{
  "num_hidden_layers": 11,
  "tie_word_embeddings": false,
  "init": "uniform",
  "init_std_qkv": 0.0274,
  "optimizer": "cautious_adamw",
  "batch_tokens": 65536
}
Each number is 50 + 10 x the weight over its row's rms, rounded and kept within 0 to 99. Layers, rows and columns count from 0. The size before them is the row's rms in percent of the matrix's.

# q: layer 5 attention query, 256x256, rms 0.039, rows 63-115, columns 64-127
# k: layer 5 attention key, 256x256, rms 0.039, rows 63-114, columns 64-127
q63 110:55 48 40 54 44 56 52 51 39 59 60 54 30 57 59 36 23 54 47 56 49 67 31 68 59 66 48 53 28 47 50 49 54 56 69 63 48 47 53 58 52 55 68 64 45 51 47 62 63 52 54 65 52 41 58 53 52 53 42 50 44 57 40 40
k63 111:60 39 49 38 50 52 54 32 57 78 39 49 48 44 48 61 65 44 63 55 65 43 57 64 53 52 48 58 36 49 75 55 50 32 57 48 47 45 51 50 45 59 41 50 54 50 57 58 43 56 43 31 23 46 36 48 47 51 48 71 42 39 48 57
q64 106:35 41 54 53 55 44 52 52 31 48 34 24 50 71 42 68 65 47 52 47 30 54 55 27 50 39 40 58 57 63 50 37 48 43 46 38 42 46 53 40 58 63 60 47 57 49 39 50 55 49 67 67 45 46 57 45 54 49 46 35 47 45 47 66
k64 102:60 56 76 43 33 51 37 50 51 41 50 47 38 43 34 59 36 43 47 41 65 32 41 49 61 46 49 59 61 20 34 68 32 63 49 66 41 55 83 53 52 51 72 61 51 54 46 35 62 47 45 65 46 44 39 46 40 43 55 38 40 54 45 33
q65 102:54 59 55 48 53 37 46 56 53 34 61 42 55 46 56 65 48 71 43 54 60 50 31 52 54 42 52 57 67 52 69 36 55 49 57 26 53 51 40 40 53 43 22 54 53 55 55 32 38 57 36 48 47 55 46 44 49 45 52 42 59 71 44 56
k65 102:40 61 44 56 50 48 55 41 61 46 36 48 32 41 57 39 58 60 45 62 43 53 60 49 58 57 60 46 30 39 46 53 56 51 51 52 45 52 53 51 51 47 57 62 59 46 49 56 39 63 32 44 34 53 42 46 43 56 48 59 55 51 43 42
q66 104:56 53 36 53 62 55 40 64 55 53 55 51 42 37 56 66 34 64 51 53 54 44 38 56 31 59 65 39 39 57 51 52 55 40 48 37 47 44 56 68 50 45 44 48 27 63 40 70 43 33 38 65 44 53 52 46 32 56 37 39 41 52 40 47
k66 103:44 44 53 54 46 44 36 57 45 39 52 59 46 46 41 48 48 57 48 60 43 53 45 54 43 63 52 62 50 70 54 43 65 35 60 67 43 53 74 43 41 56 56 45 62 39 31 31 54 44 56 47 61 50 64 72 63 56 55 47 50 46 44 52
q67 104:35 36 51 39 61 49 42 60 44 35 56 26 62 44 63 52 71 58 75 51 48 59 35 52 45 47 64 35 48 58 48 36 49 36 50 39 63 52 48 62 70 51 59 51 34 50 55 60 44 43 60 55 47 62 48 51 71 45 56 78 39 51 62 54
k67 105:46 46 42 62 41 62 35 58 59 41 51 56 55 47 46 58 68 64 37 48 69 54 37 56 57 51 36 34 76 58 48 65 45 34 61 47 45 45 57 59 60 61 67 58 43 38 30 30 50 41 52 49 50 50 54 41 45 48 53 55 54 37 37 53
q68 100:52 59 50 43 46 68 22 54 44 32 36 50 74 44 38 44 53 54 68 52 46 65 39 63 66 51 39 41 60 56 55 42 60 68 42 38 55 66 68 33 38 58 47 30 54 27 51 43 42 50 67 55 54 39 50 43 54 57 65 51 59 63 40 50
k68 100:54 51 34 36 40 59 50 51 37 48 55 36 39 42 51 52 65 54 59 52 59 55 55 36 65 35 50 55 54 41 48 80 37 51 50 36 35 39 20 63 46 36 37 60 60 38 61 39 55 37 61 56 23 34 56 40 51 44 42 68 49 68 55 41
q69 112:54 69 51 24 28 56 51 47 44 51 64 53 56 62 52 53 56 58 57 33 40 64 43 53 56 53 46 61 37 42 43 27 34 63 48 53 42 54 51 51 65 66 54 35 52 44 53 64 55 56 48 57 48 45 45 54 48 67 39 40 41 50 40 50
k69 111:64 49 33 51 38 46 54 37 44 44 49 66 30 39 36 46 56 42 54 63 60 47 50 28 70 54 62 51 35 52 54 39 45 31 53 51 57 44 54 43 61 46 48 68 36 31 48 49 49 56 77 33 38 44 46 39 35 49 53 57 59 39 45 48
q70 070:33 44 62 48 48 45 49 68 51 58 63 47 44 57 53 43 51 38 42 58 57 35 57 61 52 53 54 62 55 33 43 45 45 63 58 60 46 45 55 39 36 43 44 43 43 49 42 73 49 66 31 61 49 49 46 43 36 54 54 60 55 53 56 50
k70 263:50 56 45 50 56 58 59 30 48 62 57 53 45 47 43 56 39 69 54 33 47 51 53 47 56 50 58 58 50 50 60 43 43 38 42 42 61 60 60 58 65 60 39 54 39 55 68 46 62 50 54 44 35 47 64 39 52 46 37 43 43 69 45 44
q71 211:38 38 46 47 55 61 63 44 53 74 61 45 48 62 36 65 35 58 64 37 43 35 51 43 59 61 58 57 57 52 54 49 38 37 34 38 58 46 61 57 53 68 33 60 43 59 58 46 62 42 63 49 38 33 58 43 43 44 43 37 48 62 42 60
k71 061:71 62 58 52 43 49 34 40 57 52 32 38 72 50 44 56 58 40 51 56 49 65 49 56 18 56 45 39 53 43 35 45 52 53 58 72 43 50 40 41 47 27 58 32 56 47 46 54 35 48 49 51 54 41 45 57 56 51 68 50 42 57 63 56
q72 108:49 47 35 50 55 52 47 43 55 43 59 50 75 52 58 41 60 47 47 49 55 51 53 54 41 53 55 52 47 46 34 52 35 53 43 34 56 53 50 38 44 45 66 61 64 34 49 37 52 44 55 58 54 60 58 56 45 71 55 50 41 37 56 44
k72 115:60 50 60 40 34 56 43 57 55 40 48 45 24 63 61 54 53 55 46 58 51 57 47 44 30 42 43 48 45 55 40 53 65 47 53 64 53 57 35 32 56 46 27 51 40 46 31 70 35 63 54 52 53 75 48 62 65 46 50 47 59 43 46 64
q73 111:40 53 47 46 40 61 53 48 79 54 46 45 43 56 38 48 74 32 49 47 59 40 61 52 42 47 56 56 43 58 54 36 47 51 52 64 44 66 68 36 47 53 47 47 51 65 36 57 47 47 35 56 60 43 38 42 46 69 36 36 69 41 48 43
k73 101:48 43 58 51 46 27 69 41 32 34 38 43 57 58 58 58 37 72 55 70 45 39 54 49 53 52 53 59 56 45 41 76 44 47 43 46 58 50 52 48 59 47 53 45 47 64 60 37 42 45 46 52 51 46 64 55 25 59 71 51 65 51 41 50
q74 104:52 53 36 58 56 41 64 41 57 43 43 36 69 40 37 65 54 57 54 48 58 55 33 50 47 59 46 44 48 46 55 33 49 47 38 40 43 73 57 51 63 50 54 44 64 45 26 54 49 45 30 51 55 39 48 33 37 44 53 38 55 67 39 59
k74 109:56 51 56 55 42 71 45 41 43 52 45 30 49 47 40 49 31 56 49 49 54 62 61 63 63 40 54 64 47 51 47 53 52 48 39 55 42 46 55 65 63 51 36 58 41 69 43 32 49 57 54 77 42 60 66 47 16 50 41 60 41 61 53 46
q75 104:64 37 57 45 48 71 58 56 63 46 63 33 50 42 43 74 45 65 46 33 38 51 47 47 49 58 38 33 60 50 50 53 46 35 71 54 41 51 56 56 57 53 35 48 59 36 55 49 53 57 64 59 56 39 45 37 35 46 38 44 43 67 47 51
k75 099:55 67 41 36 39 53 50 50 53 35 64 43 50 49 55 55 65 41 51 53 62 69 55 40 54 47 59 56 66 43 52 48 37 56 64 47 44 50 45 56 44 40 67 55 38 48 53 52 57 44 27 41 54 55 39 56 43 49 51 58 49 53 51 50
q76 107:41 52 49 70 58 58 36 51 33 46 52 61 38 33 69 59 42 49 48 56 43 48 52 42 59 41 40 58 62 37 52 42 39 46 64 40 58 51 48 54 54 69 41 66 43 55 47 45 47 59 48 50 40 66 46 48 36 38 49 50 52 65 52 50
k76 105:37 51 55 39 66 40 46 39 57 53 46 51 43 58 67 51 39 60 48 46 49 66 49 36 43 59 56 58 66 47 53 54 59 54 47 40 59 62 53 65 67 47 45 50 40 34 58 30 56 62 33 52 60 36 55 40 40 55 41 40 55 70 48 45
q77 104:59 42 41 56 33 53 47 50 60 55 61 39 45 62 61 56 38 59 41 58 66 57 55 42 41 54 57 43 64 50 49 53 55 61 56 60 59 43 59 40 48 25 40 54 46 53 62 33 68 49 47 60 55 42 40 65 43 49 52 56 41 49 57 51
k77 103:44 38 50 53 54 46 54 43 37 50 55 58 59 64 53 58 50 54 60 51 17 61 62 44 57 50 37 41 37 34 56 42 45 50 59 54 40 59 63 48 35 30 56 51 54 57 63 69 34 45 46 55 24 27 44 42 58 78 41 55 58 64 56 56
q78 103:56 44 61 41 33 58 44 59 46 49 62 47 56 44 56 45 49 64 59 58 46 57 48 47 58 54 49 41 51 38 46 47 62 59 47 64 61 62 43 43 63 23 65 40 44 23 66 69 43 43 58 55 58 41 45 30 52 41 47 66 43 51 52 34
k78 104:42 41 47 32 45 56 48 58 58 63 61 51 55 50 34 56 75 51 47 57 39 48 48 36 61 46 59 39 41 56 52 58 23 52 59 55 25 52 47 53 55 39 48 40 53 41 47 54 49 50 50 47 29 70 49 53 59 47 46 36 63 57 60 67
q79 095:47 23 48 45 69 44 54 55 55 64 81 35 52 47 57 50 49 67 41 54 38 42 43 43 56 64 71 50 54 50 44 43 56 35 53 39 34 52 45 59 58 52 59 45 43 52 44 49 42 51 47 44 46 63 48 39 42 43 59 48 56 46 65 57
k79 097:50 48 49 47 39 47 49 49 45 43 49 45 51 60 49 65 47 38 48 70 55 51 50 63 49 50 49 35 61 36 49 52 52 40 55 65 31 52 55 63 55 49 67 44 63 38 39 62 40 55 17 57 65 76 45 51 50 57 63 42 57 38 53 55
q80 102:54 53 63 47 40 40 48 44 54 42 45 26 57 42 25 56 33 63 71 59 41 45 43 49 73 41 53 57 55 54 67 45 63 50 56 33 71 65 55 52 47 54 53 56 64 23 44 47 61 40 59 46 62 50 46 49 38 51 39 34 41 53 50 47
k80 102:61 65 35 65 58 55 42 57 58 61 44 43 40 41 57 36 43 63 59 57 51 60 50 58 51 43 53 76 48 29 42 50 59 58 36 46 41 53 54 70 37 39 58 41 39 28 52 41 55 51 47 46 46 47 51 51 46 47 33 66 36 62 50 34
q81 109:61 43 48 40 48 37 41 44 56 58 51 61 39 51 55 39 44 52 39 44 55 36 54 62 47 62 63 33 27 48 41 45 75 59 31 52 56 54 46 50 59 58 58 50 66 54 40 60 48 49 59 56 63 36 67 30 56 50 52 66 45 54 48 52
k81 110:60 55 35 37 55 66 58 58 52 51 43 56 66 24 34 50 67 67 68 56 46 57 51 48 54 44 40 42 45 40 56 72 40 59 50 61 52 42 54 50 49 62 55 54 45 58 56 53 39 43 37 54 45 44 49 59 38 54 41 27 34 48 41 43
q82 105:51 33 55 41 43 42 48 58 51 49 56 40 74 42 52 57 50 40 51 60 65 54 33 36 62 49 57 50 49 60 48 58 73 56 46 56 48 47 41 42 40 76 47 44 45 50 49 50 42 51 51 54 46 29 59 40 62 47 54 37 41 51 56 63
k82 101:63 50 53 43 33 48 61 46 68 57 68 52 53 43 37 46 22 51 55 41 35 46 53 60 60 58 47 56 58 34 39 54 51 40 49 56 55 58 59 59 55 48 65 61 47 31 55 34 46 51 56 51 54 50 68 49 52 48 60 46 42 50 53 31
q83 098:59 38 34 52 56 47 58 63 50 55 50 57 58 60 62 36 51 51 32 53 57 63 44 56 67 50 54 66 31 42 65 46 34 49 60 39 64 45 44 50 64 61 62 35 50 45 53 46 46 54 59 78 54 38 50 45 42 48 56 57 59 53 40 42
k83 101:50 57 38 49 37 71 32 44 46 62 58 60 51 34 40 49 52 63 62 53 63 36 57 41 42 70 54 43 35 54 52 56 36 53 39 51 49 46 57 59 48 44 55 44 51 33 57 54 39 51 34 51 45 47 44 73 64 48 56 38 42 50 57 49
q84 107:58 52 22 48 55 40 63 50 48 60 55 61 70 59 54 62 38 61 61 48 71 55 35 60 63 45 51 59 39 45 50 49 54 43 34 41 55 50 43 43 47 44 58 42 45 45 32 53 44 35 50 39 50 58 50 50 35 35 61 51 50 44 29 50
k84 110:50 38 50 49 41 63 57 46 42 49 30 28 51 28 61 44 56 48 48 66 44 62 48 50 42 54 53 53 54 56 58 69 58 42 60 50 49 59 52 45 39 40 31 45 47 46 44 37 42 58 64 53 52 59 61 50 44 49 51 57 42 46 57 58
q85 103:44 49 41 50 60 42 61 43 57 44 46 55 56 47 43 45 66 32 26 43 50 42 64 45 42 43 58 62 73 51 65 41 33 56 45 60 37 55 66 46 46 52 46 48 52 44 31 45 37 45 45 60 64 41 60 48 51 57 39 55 47 46 53 56
k85 104:58 63 50 58 40 43 49 49 50 40 51 34 53 63 41 57 40 54 52 34 38 45 57 57 37 49 33 66 45 68 43 51 52 56 47 56 66 51 50 54 54 48 44 63 55 62 64 48 59 50 44 57 64 36 53 39 35 50 58 61 59 57 44 33
q86 109:47 47 43 28 41 58 42 56 48 63 55 44 52 48 58 55 54 55 55 49 56 53 51 34 56 44 51 58 42 49 41 71 42 48 31 53 38 34 51 50 47 59 32 75 48 44 43 71 42 50 59 47 56 48 47 48 36 39 39 55 47 53 69 43
k86 110:53 52 53 53 60 46 36 57 50 48 49 38 33 40 48 34 45 63 47 49 36 56 47 39 36 45 40 44 52 52 48 41 34 58 53 42 58 56 39 65 56 43 43 62 33 39 60 35 57 61 52 42 75 45 66 52 39 47 63 50 68 66 39 31
q87 108:44 51 63 45 59 66 45 48 51 46 58 38 61 38 51 53 39 42 40 69 38 51 63 22 41 47 45 27 43 60 55 52 48 69 52 63 48 45 60 64 52 49 26 77 55 60 45 48 49 54 49 52 62 42 39 52 56 38 43 58 46 52 49 49
k87 108:46 54 34 57 58 51 51 42 56 63 51 46 52 56 49 44 50 59 46 44 63 54 52 68 69 52 50 38 48 45 49 53 34 58 59 41 40 42 63 77 55 42 69 53 55 52 59 58 48 53 29 55 46 37 49 50 52 43 56 51 47 35 40 43
q88 104:52 36 56 46 60 68 60 47 57 62 48 38 57 42 27 51 34 54 65 49 59 67 41 37 58 50 44 40 68 45 61 59 30 50 45 34 35 64 65 38 37 53 51 53 53 49 49 58 44 37 58 39 36 65 46 45 29 59 65 36 42 44 47 56
k88 100:56 62 60 54 54 52 47 63 52 49 46 35 20 56 65 66 40 45 52 42 29 53 33 51 39 47 34 46 61 50 47 52 57 73 39 36 51 58 61 57 62 43 50 35 58 62 41 50 55 58 44 51 47 39 58 41 44 34 42 47 43 56 58 31
q89 105:40 39 60 63 60 58 33 55 33 35 46 66 90 55 63 43 51 46 66 51 49 56 45 53 75 44 57 35 67 40 48 48 42 54 29 40 49 42 40 70 51 37 66 45 31 58 61 41 54 42 46 45 46 57 43 51 56 62 53 55 44 49 52 55
k89 106:46 67 56 66 47 63 29 55 55 41 36 60 49 51 31 45 40 78 38 42 35 49 41 38 38 41 46 49 72 48 51 35 49 39 60 53 40 67 54 37 58 53 52 39 57 45 43 54 40 49 56 53 50 42 55 47 71 48 52 45 53 53 51 54
q90 099:49 44 39 67 39 43 48 54 82 44 37 43 62 79 36 49 55 35 55 44 59 42 53 67 55 36 58 44 57 49 54 56 52 45 61 49 68 46 61 45 49 54 56 40 47 64 42 58 43 43 57 69 52 61 54 45 54 48 53 44 42 33 41 35
k90 100:37 57 43 48 54 46 50 56 57 60 42 46 57 36 59 53 30 52 53 55 43 31 56 37 58 53 40 54 49 57 57 53 46 65 58 46 38 60 53 47 54 39 52 63 35 45 38 36 44 31 29 55 52 37 59 50 42 64 52 36 48 70 59 49
q91 105:46 35 61 15 48 43 49 54 57 46 53 44 46 52 47 51 34 37 55 50 50 37 44 53 51 73 49 24 39 52 80 48 59 56 39 49 45 49 49 44 65 43 43 53 56 44 45 54 41 46 48 46 52 49 41 54 49 47 61 46 52 54 60 66
k91 107:48 39 41 49 48 57 46 43 70 33 53 49 65 65 44 65 62 48 43 50 46 59 48 49 63 48 39 49 51 61 55 36 53 34 61 49 33 46 50 60 38 66 56 48 40 49 57 58 52 38 58 33 48 48 49 41 57 58 45 46 63 51 58 55
q92 110:56 57 49 26 39 54 58 51 54 54 62 63 69 51 42 48 56 48 45 43 51 65 33 48 45 44 62 56 51 43 36 68 61 45 54 51 46 45 52 47 46 59 45 44 58 55 50 38 56 58 58 23 46 53 53 52 47 68 59 42 50 60 41 51
k92 107:44 59 57 53 26 54 42 49 38 49 60 55 55 55 43 47 45 49 37 52 44 47 51 47 52 56 66 51 46 53 53 47 42 33 41 44 49 49 45 51 53 39 53 31 36 45 49 70 42 41 61 62 46 57 52 57 68 54 61 53 65 39 67 35
q93 105:64 35 52 59 44 50 47 51 52 62 65 58 52 55 59 55 45 40 41 59 35 47 32 30 34 58 66 48 28 60 46 44 38 49 24 38 48 56 57 54 40 61 41 35 51 63 55 52 45 60 32 57 52 50 49 57 48 54 65 65 51 46 39 54
k93 106:52 62 55 59 37 47 24 41 44 34 35 65 52 43 47 56 44 53 41 57 46 41 46 53 55 37 36 53 55 53 36 45 48 41 49 61 59 40 53 48 37 66 22 48 41 29 51 52 43 53 50 47 52 46 53 58 33 47 50 49 38 55 62 36
q94 101:50 47 36 31 44 69 43 50 51 39 63 50 50 50 74 52 36 45 56 57 58 49 55 48 56 51 58 66 46 57 54 48 60 66 43 44 56 49 51 62 49 52 43 24 48 31 45 60 55 51 54 40 44 44 49 45 51 42 27 59 68 53 57 31
k94 101:54 42 31 48 61 46 64 51 36 52 61 43 49 52 40 46 85 52 56 56 51 50 73 36 40 51 61 46 43 39 43 49 46 52 69 37 37 48 49 40 46 49 37 65 47 43 62 38 59 48 72 45 67 49 49 46 50 51 28 45 45 56 45 45
q95 118:44 38 65 65 57 40 56 45 42 57 32 65 65 51 48 45 42 58 64 57 43 23 48 57 50 67 57 34 53 64 40 73 62 35 39 47 45 41 42 53 42 48 55 55 40 55 50 43 65 47 60 34 40 60 44 66 48 48 50 57 66 56 48 55
k95 116:53 27 54 62 62 47 42 31 57 57 59 46 56 60 56 59 24 47 39 39 50 52 56 70 58 53 38 53 75 58 47 47 63 59 54 45 57 56 54 50 44 51 61 45 62 49 54 54 49 41 54 51 60 64 73 52 50 44 53 58 59 46 49 39
q96 109:49 37 64 43 40 46 40 53 57 39 55 41 50 29 67 49 54 57 44 41 58 59 67 48 46 60 51 58 47 55 57 71 67 42 69 60 64 53 63 54 52 63 43 54 44 33 53 48 53 68 27 43 35 49 63 56 68 62 48 44 58 39 62 46
k96 107:46 44 60 20 51 51 60 41 61 62 54 59 54 60 51 57 66 61 67 53 53 50 56 45 52 61 54 45 60 31 51 46 22 49 38 62 47 61 42 53 58 67 58 46 44 49 49 39 37 48 39 38 55 60 52 43 55 46 41 49 52 39 50 68
q97 107:61 49 38 52 77 39 46 47 48 35 53 43 48 13 54 53 43 49 47 49 44 48 53 57 45 47 41 47 59 62 48 48 48 65 44 59 40 60 39 54 45 45 54 34 44 47 62 35 35 39 58 35 63 61 61 49 46 46 63 61 48 44 43 58
k97 104:44 51 35 59 51 46 48 62 52 54 48 49 42 64 55 37 66 58 52 59 37 56 48 59 55 41 60 47 47 52 54 66 67 50 54 65 47 40 47 48 67 43 50 61 53 34 64 49 62 48 50 46 40 52 44 37 56 30 33 49 41 51 37 57
q98 111:56 40 50 61 38 33 42 57 34 63 48 65 52 52 49 38 27 53 40 55 58 45 36 51 36 36 30 59 60 58 57 36 47 50 45 60 58 35 50 61 66 56 53 64 64 49 57 54 66 76 53 34 45 52 70 65 47 40 38 50 51 50 48 46
k98 107:56 51 57 41 54 63 62 35 62 59 38 55 48 49 58 70 69 21 46 66 45 44 37 58 37 49 40 41 52 48 45 49 51 66 58 62 48 37 36 49 42 40 56 42 44 33 50 42 45 46 36 44 61 37 19 54 53 50 46 47 44 45 54 61
q99 104:53 41 47 43 49 69 55 52 39 61 53 49 59 48 56 55 60 55 72 45 64 55 46 48 52 52 47 36 58 54 55 75 59 49 38 58 58 52 45 56 51 48 65 33 59 57 51 57 39 57 48 60 43 50 40 49 47 59 48 54 39 51 47 45
k99 101:40 49 60 43 53 40 44 43 47 43 62 48 47 64 37 50 48 48 69 44 23 54 72 37 67 62 44 51 56 52 55 59 45 50 58 43 52 42 51 50 49 41 50 38 60 53 43 52 40 37 54 64 40 57 67 48 68 42 55 47 67 32 44 43
q100 108:59 53 40 34 37 37 45 48 56 49 42 45 45 45 51 53 41 54 39 42 50 33 50 63 54 49 44 52 34 37 51 58 53 61 57 58 55 54 46 48 75 63 46 53 82 52 47 67 47 67 66 40 41 41 41 68 42 61 40 43 35 56 54 60
k100 109:44 38 54 30 48 47 53 59 64 53 60 71 65 68 42 42 66 56 44 49 39 58 60 62 56 62 59 43 41 53 52 63 28 46 49 37 28 52 46 51 49 21 51 55 35 43 42 73 43 56 37 40 44 49 45 52 25 55 52 50 62 51 42 42
q101 106:44 63 47 48 55 53 41 62 41 45 35 57 59 54 40 42 57 48 52 43 48 59 35 52 52 40 41 52 35 52 68 56 32 26 50 59 47 63 43 25 45 59 61 49 42 45 65 67 46 44 54 45 53 57 64 34 52 40 64 37 59 59 39 41
k101 103:45 46 58 58 65 58 51 36 40 55 68 36 34 50 46 40 52 56 58 58 57 48 54 37 62 40 42 50 46 50 49 68 48 48 36 46 46 55 35 60 53 72 52 58 60 60 63 43 53 27 47 54 40 53 53 52 46 43 51 50 47 53 42 50
q102 106:48 31 44 42 47 57 50 52 51 37 57 31 57 64 57 59 48 61 36 49 52 36 67 49 50 67 54 36 58 62 53 37 62 48 37 42 38 32 61 67 47 37 47 40 50 55 53 41 42 41 43 45 56 59 60 63 45 43 57 59 50 67 58 43
k102 105:43 70 44 56 37 51 50 49 39 42 35 33 58 44 45 57 48 67 44 55 56 49 47 56 51 46 50 60 46 56 44 55 50 62 65 62 41 59 34 42 65 30 52 48 61 34 58 57 59 64 31 48 36 55 39 57 45 55 54 54 55 47 37 58
q103 100:50 60 46 68 35 55 42 57 22 53 56 47 56 68 62 57 49 65 49 55 67 52 53 45 48 47 41 36 34 41 43 42 35 52 69 47 57 56 37 60 53 34 58 38 54 44 51 48 46 66 46 50 62 30 55 56 43 58 45 68 48 40 41 51
k103 100:52 54 57 27 45 54 75 58 39 45 50 49 57 27 57 34 64 55 56 43 64 60 38 38 55 60 34 47 58 48 49 66 44 50 55 53 46 48 53 44 48 48 34 35 45 58 59 44 37 42 57 51 58 58 48 63 41 42 53 61 48 45 58 50
q104 109:49 49 48 70 46 55 42 44 48 35 61 59 44 50 60 34 48 56 41 53 55 57 43 52 65 54 62 43 44 51 48 35 55 41 58 57 59 47 39 44 65 39 42 47 39 52 51 56 49 32 54 39 56 46 48 59 70 31 50 65 52 46 55 33
k104 108:48 54 41 38 52 47 63 60 52 67 60 54 72 54 35 64 54 46 58 74 55 34 43 24 41 55 45 36 43 54 47 67 50 38 51 51 38 58 55 45 44 61 45 53 72 70 53 54 45 42 44 53 51 48 54 62 53 69 48 45 50 49 52 48
q105 105:42 55 59 48 44 64 47 65 40 39 49 42 58 58 48 65 37 69 65 58 51 51 47 42 51 36 57 39 47 43 49 64 65 37 60 53 66 49 51 49 47 34 44 39 55 39 63 33 50 56 51 19 37 42 46 53 49 40 68 65 42 58 37 53
k105 107:31 37 82 47 48 49 51 44 57 63 51 54 69 58 41 38 48 58 49 41 44 46 31 50 47 56 38 47 42 39 41 54 52 50 56 50 55 53 72 24 48 42 54 33 40 53 40 56 67 49 47 61 43 52 44 55 65 53 54 46 53 45 62 62
q106 109:55 29 17 43 61 56 55 53 46 54 58 56 53 39 50 53 61 53 55 53 54 59 47 69 54 61 48 36 47 64 57 66 47 44 49 51 43 49 55 57 62 58 60 51 48 53 47 66 57 38 36 33 34 46 48 58 60 40 49 45 40 46 43 51
k106 104:50 30 60 58 50 42 36 40 51 60 37 38 48 60 34 74 45 50 61 43 55 49 61 63 49 48 52 62 52 39 47 51 55 38 54 60 52 43 46 47 42 44 52 53 51 45 36 33 58 49 40 48 44 58 38 53 40 49 49 51 49 48 61 41
q107 103:46 50 57 43 37 74 51 52 51 38 55 37 52 38 48 59 61 65 61 48 62 75 44 49 41 49 57 55 60 42 57 67 39 43 74 59 60 45 52 51 55 25 37 48 37 34 61 49 42 45 42 62 53 50 53 55 50 45 38 43 65 39 52 50
k107 103:43 33 59 49 66 53 53 55 41 58 57 50 49 37 66 28 62 48 70 55 43 35 47 33 44 60 40 39 46 48 58 54 53 55 50 46 45 56 55 49 42 54 64 44 50 55 60 43 51 39 49 49 39 57 41 33 60 57 44 47 34 40 63 54
q108 111:40 69 41 41 44 46 44 43 53 44 43 45 58 45 69 55 61 39 52 53 57 50 58 43 58 46 47 49 41 62 31 46 59 53 61 62 43 65 58 56 49 57 58 59 67 51 60 65 53 41 63 37 54 37 56 58 52 53 62 46 57 41 74 49
k108 109:47 49 52 51 27 42 54 38 49 56 43 50 46 48 41 49 54 62 40 66 50 52 53 56 39 57 37 43 50 62 65 54 29 55 61 42 46 52 38 50 62 43 52 57 51 37 63 50 57 60 57 60 44 66 59 44 40 57 66 52 53 55 46 59
q109 099:47 60 55 48 45 71 50 57 45 46 46 45 46 43 63 46 47 44 45 50 47 60 60 64 28 61 55 50 56 59 58 51 26 66 49 44 42 50 62 52 42 58 58 53 53 44 51 53 42 54 47 45 36 44 29 51 19 60 64 57 46 44 36 39
k109 101:47 32 61 44 62 41 42 47 35 46 54 44 42 50 51 31 61 60 49 44 49 52 57 58 60 57 37 52 41 64 44 52 53 62 70 52 46 56 51 53 70 45 52 45 51 38 49 40 59 52 56 58 46 33 56 60 43 32 29 58 62 52 45 50
q110 105:50 50 54 61 66 53 53 63 46 45 51 45 53 56 43 62 42 50 32 56 52 45 37 41 64 59 43 49 54 77 56 44 45 50 37 54 57 53 46 74 55 64 49 55 51 39 40 42 51 48 51 41 46 71 44 72 58 33 55 49 46 48 31 71
k110 103:54 64 35 57 51 52 51 57 49 54 50 47 48 41 32 75 36 60 50 51 72 66 39 56 60 62 64 70 51 47 36 34 57 47 60 54 40 42 57 53 64 49 52 49 54 21 46 45 38 54 37 44 41 59 55 34 44 54 59 60 32 42 52 38
q111 109:46 50 48 60 58 49 50 48 36 44 30 61 35 41 57 37 54 58 49 33 65 60 52 47 64 43 33 64 65 52 52 64 67 63 55 63 59 51 44 42 49 28 52 60 32 45 54 43 56 52 56 54 60 49 67 52 48 46 49 60 46 45 48 42
k111 109:39 34 58 36 48 56 55 49 47 82 69 44 51 50 27 50 60 44 67 55 38 56 51 44 53 55 31 56 48 47 55 65 49 52 35 58 48 50 54 44 48 67 60 46 55 45 52 56 55 46 61 42 43 56 43 42 54 45 49 40 49 51 53 57
q112 108:56 47 44 61 54 61 48 45 66 41 51 53 71 49 48 46 51 55 46 36 52 44 51 49 46 63 49 38 37 52 58 46 50 45 36 56 54 44 62 48 45 53 35 49 48 54 50 56 50 53 48 51 51 44 46 49 43 59 49 41 27 64 56 55
k112 104:55 57 42 53 40 46 60 49 47 64 45 36 44 52 49 60 53 59 45 45 34 63 73 40 45 50 19 59 67 43 45 51 53 72 69 43 52 53 32 65 42 57 58 47 49 56 54 60 44 35 63 36 46 34 51 44 43 42 46 61 49 48 44 32
q113 106:48 27 56 65 56 45 46 55 46 55 75 54 63 55 49 61 48 62 59 60 52 61 45 43 44 47 46 42 56 45 37 50 43 41 52 47 37 47 38 52 51 31 49 40 41 73 60 37 53 60 33 54 52 47 52 49 43 50 71 60 52 39 46 47
k113 102:55 44 64 72 39 47 44 39 43 40 58 48 39 35 58 47 38 48 38 42 44 53 35 65 51 46 55 48 79 39 46 40 62 37 54 54 59 47 61 51 46 47 53 45 48 66 44 40 45 48 34 58 49 59 63 56 58 67 40 58 33 59 60 57
q114 106:48 30 47 51 53 39 54 56 53 51 44 46 44 56 53 38 67 47 52 57 50 27 34 52 55 40 58 64 50 52 67 58 43 57 33 58 51 42 41 40 51 65 33 61 62 43 56 40 61 51 54 38 54 56 41 46 44 33 60 61 52 40 54 52
k114 103:53 45 37 61 63 57 43 45 55 57 44 49 55 47 25 43 54 48 45 45 41 59 53 72 43 31 45 42 46 41 37 66 40 30 63 37 47 67 41 64 53 53 43 70 53 34 55 42 59 45 47 35 59 48 47 50 50 50 36 58 51 53 24 31
q115 104:51 36 53 50 37 45 52 56 34 61 58 56 64 56 42 54 51 58 32 49 42 18 39 49 50 59 61 53 47 38 54 40 49 44 54 49 41 47 49 46 47 55 54 51 38 54 58 40 55 59 47 48 54 49 45 49 44 45 39 49 44 32 50 60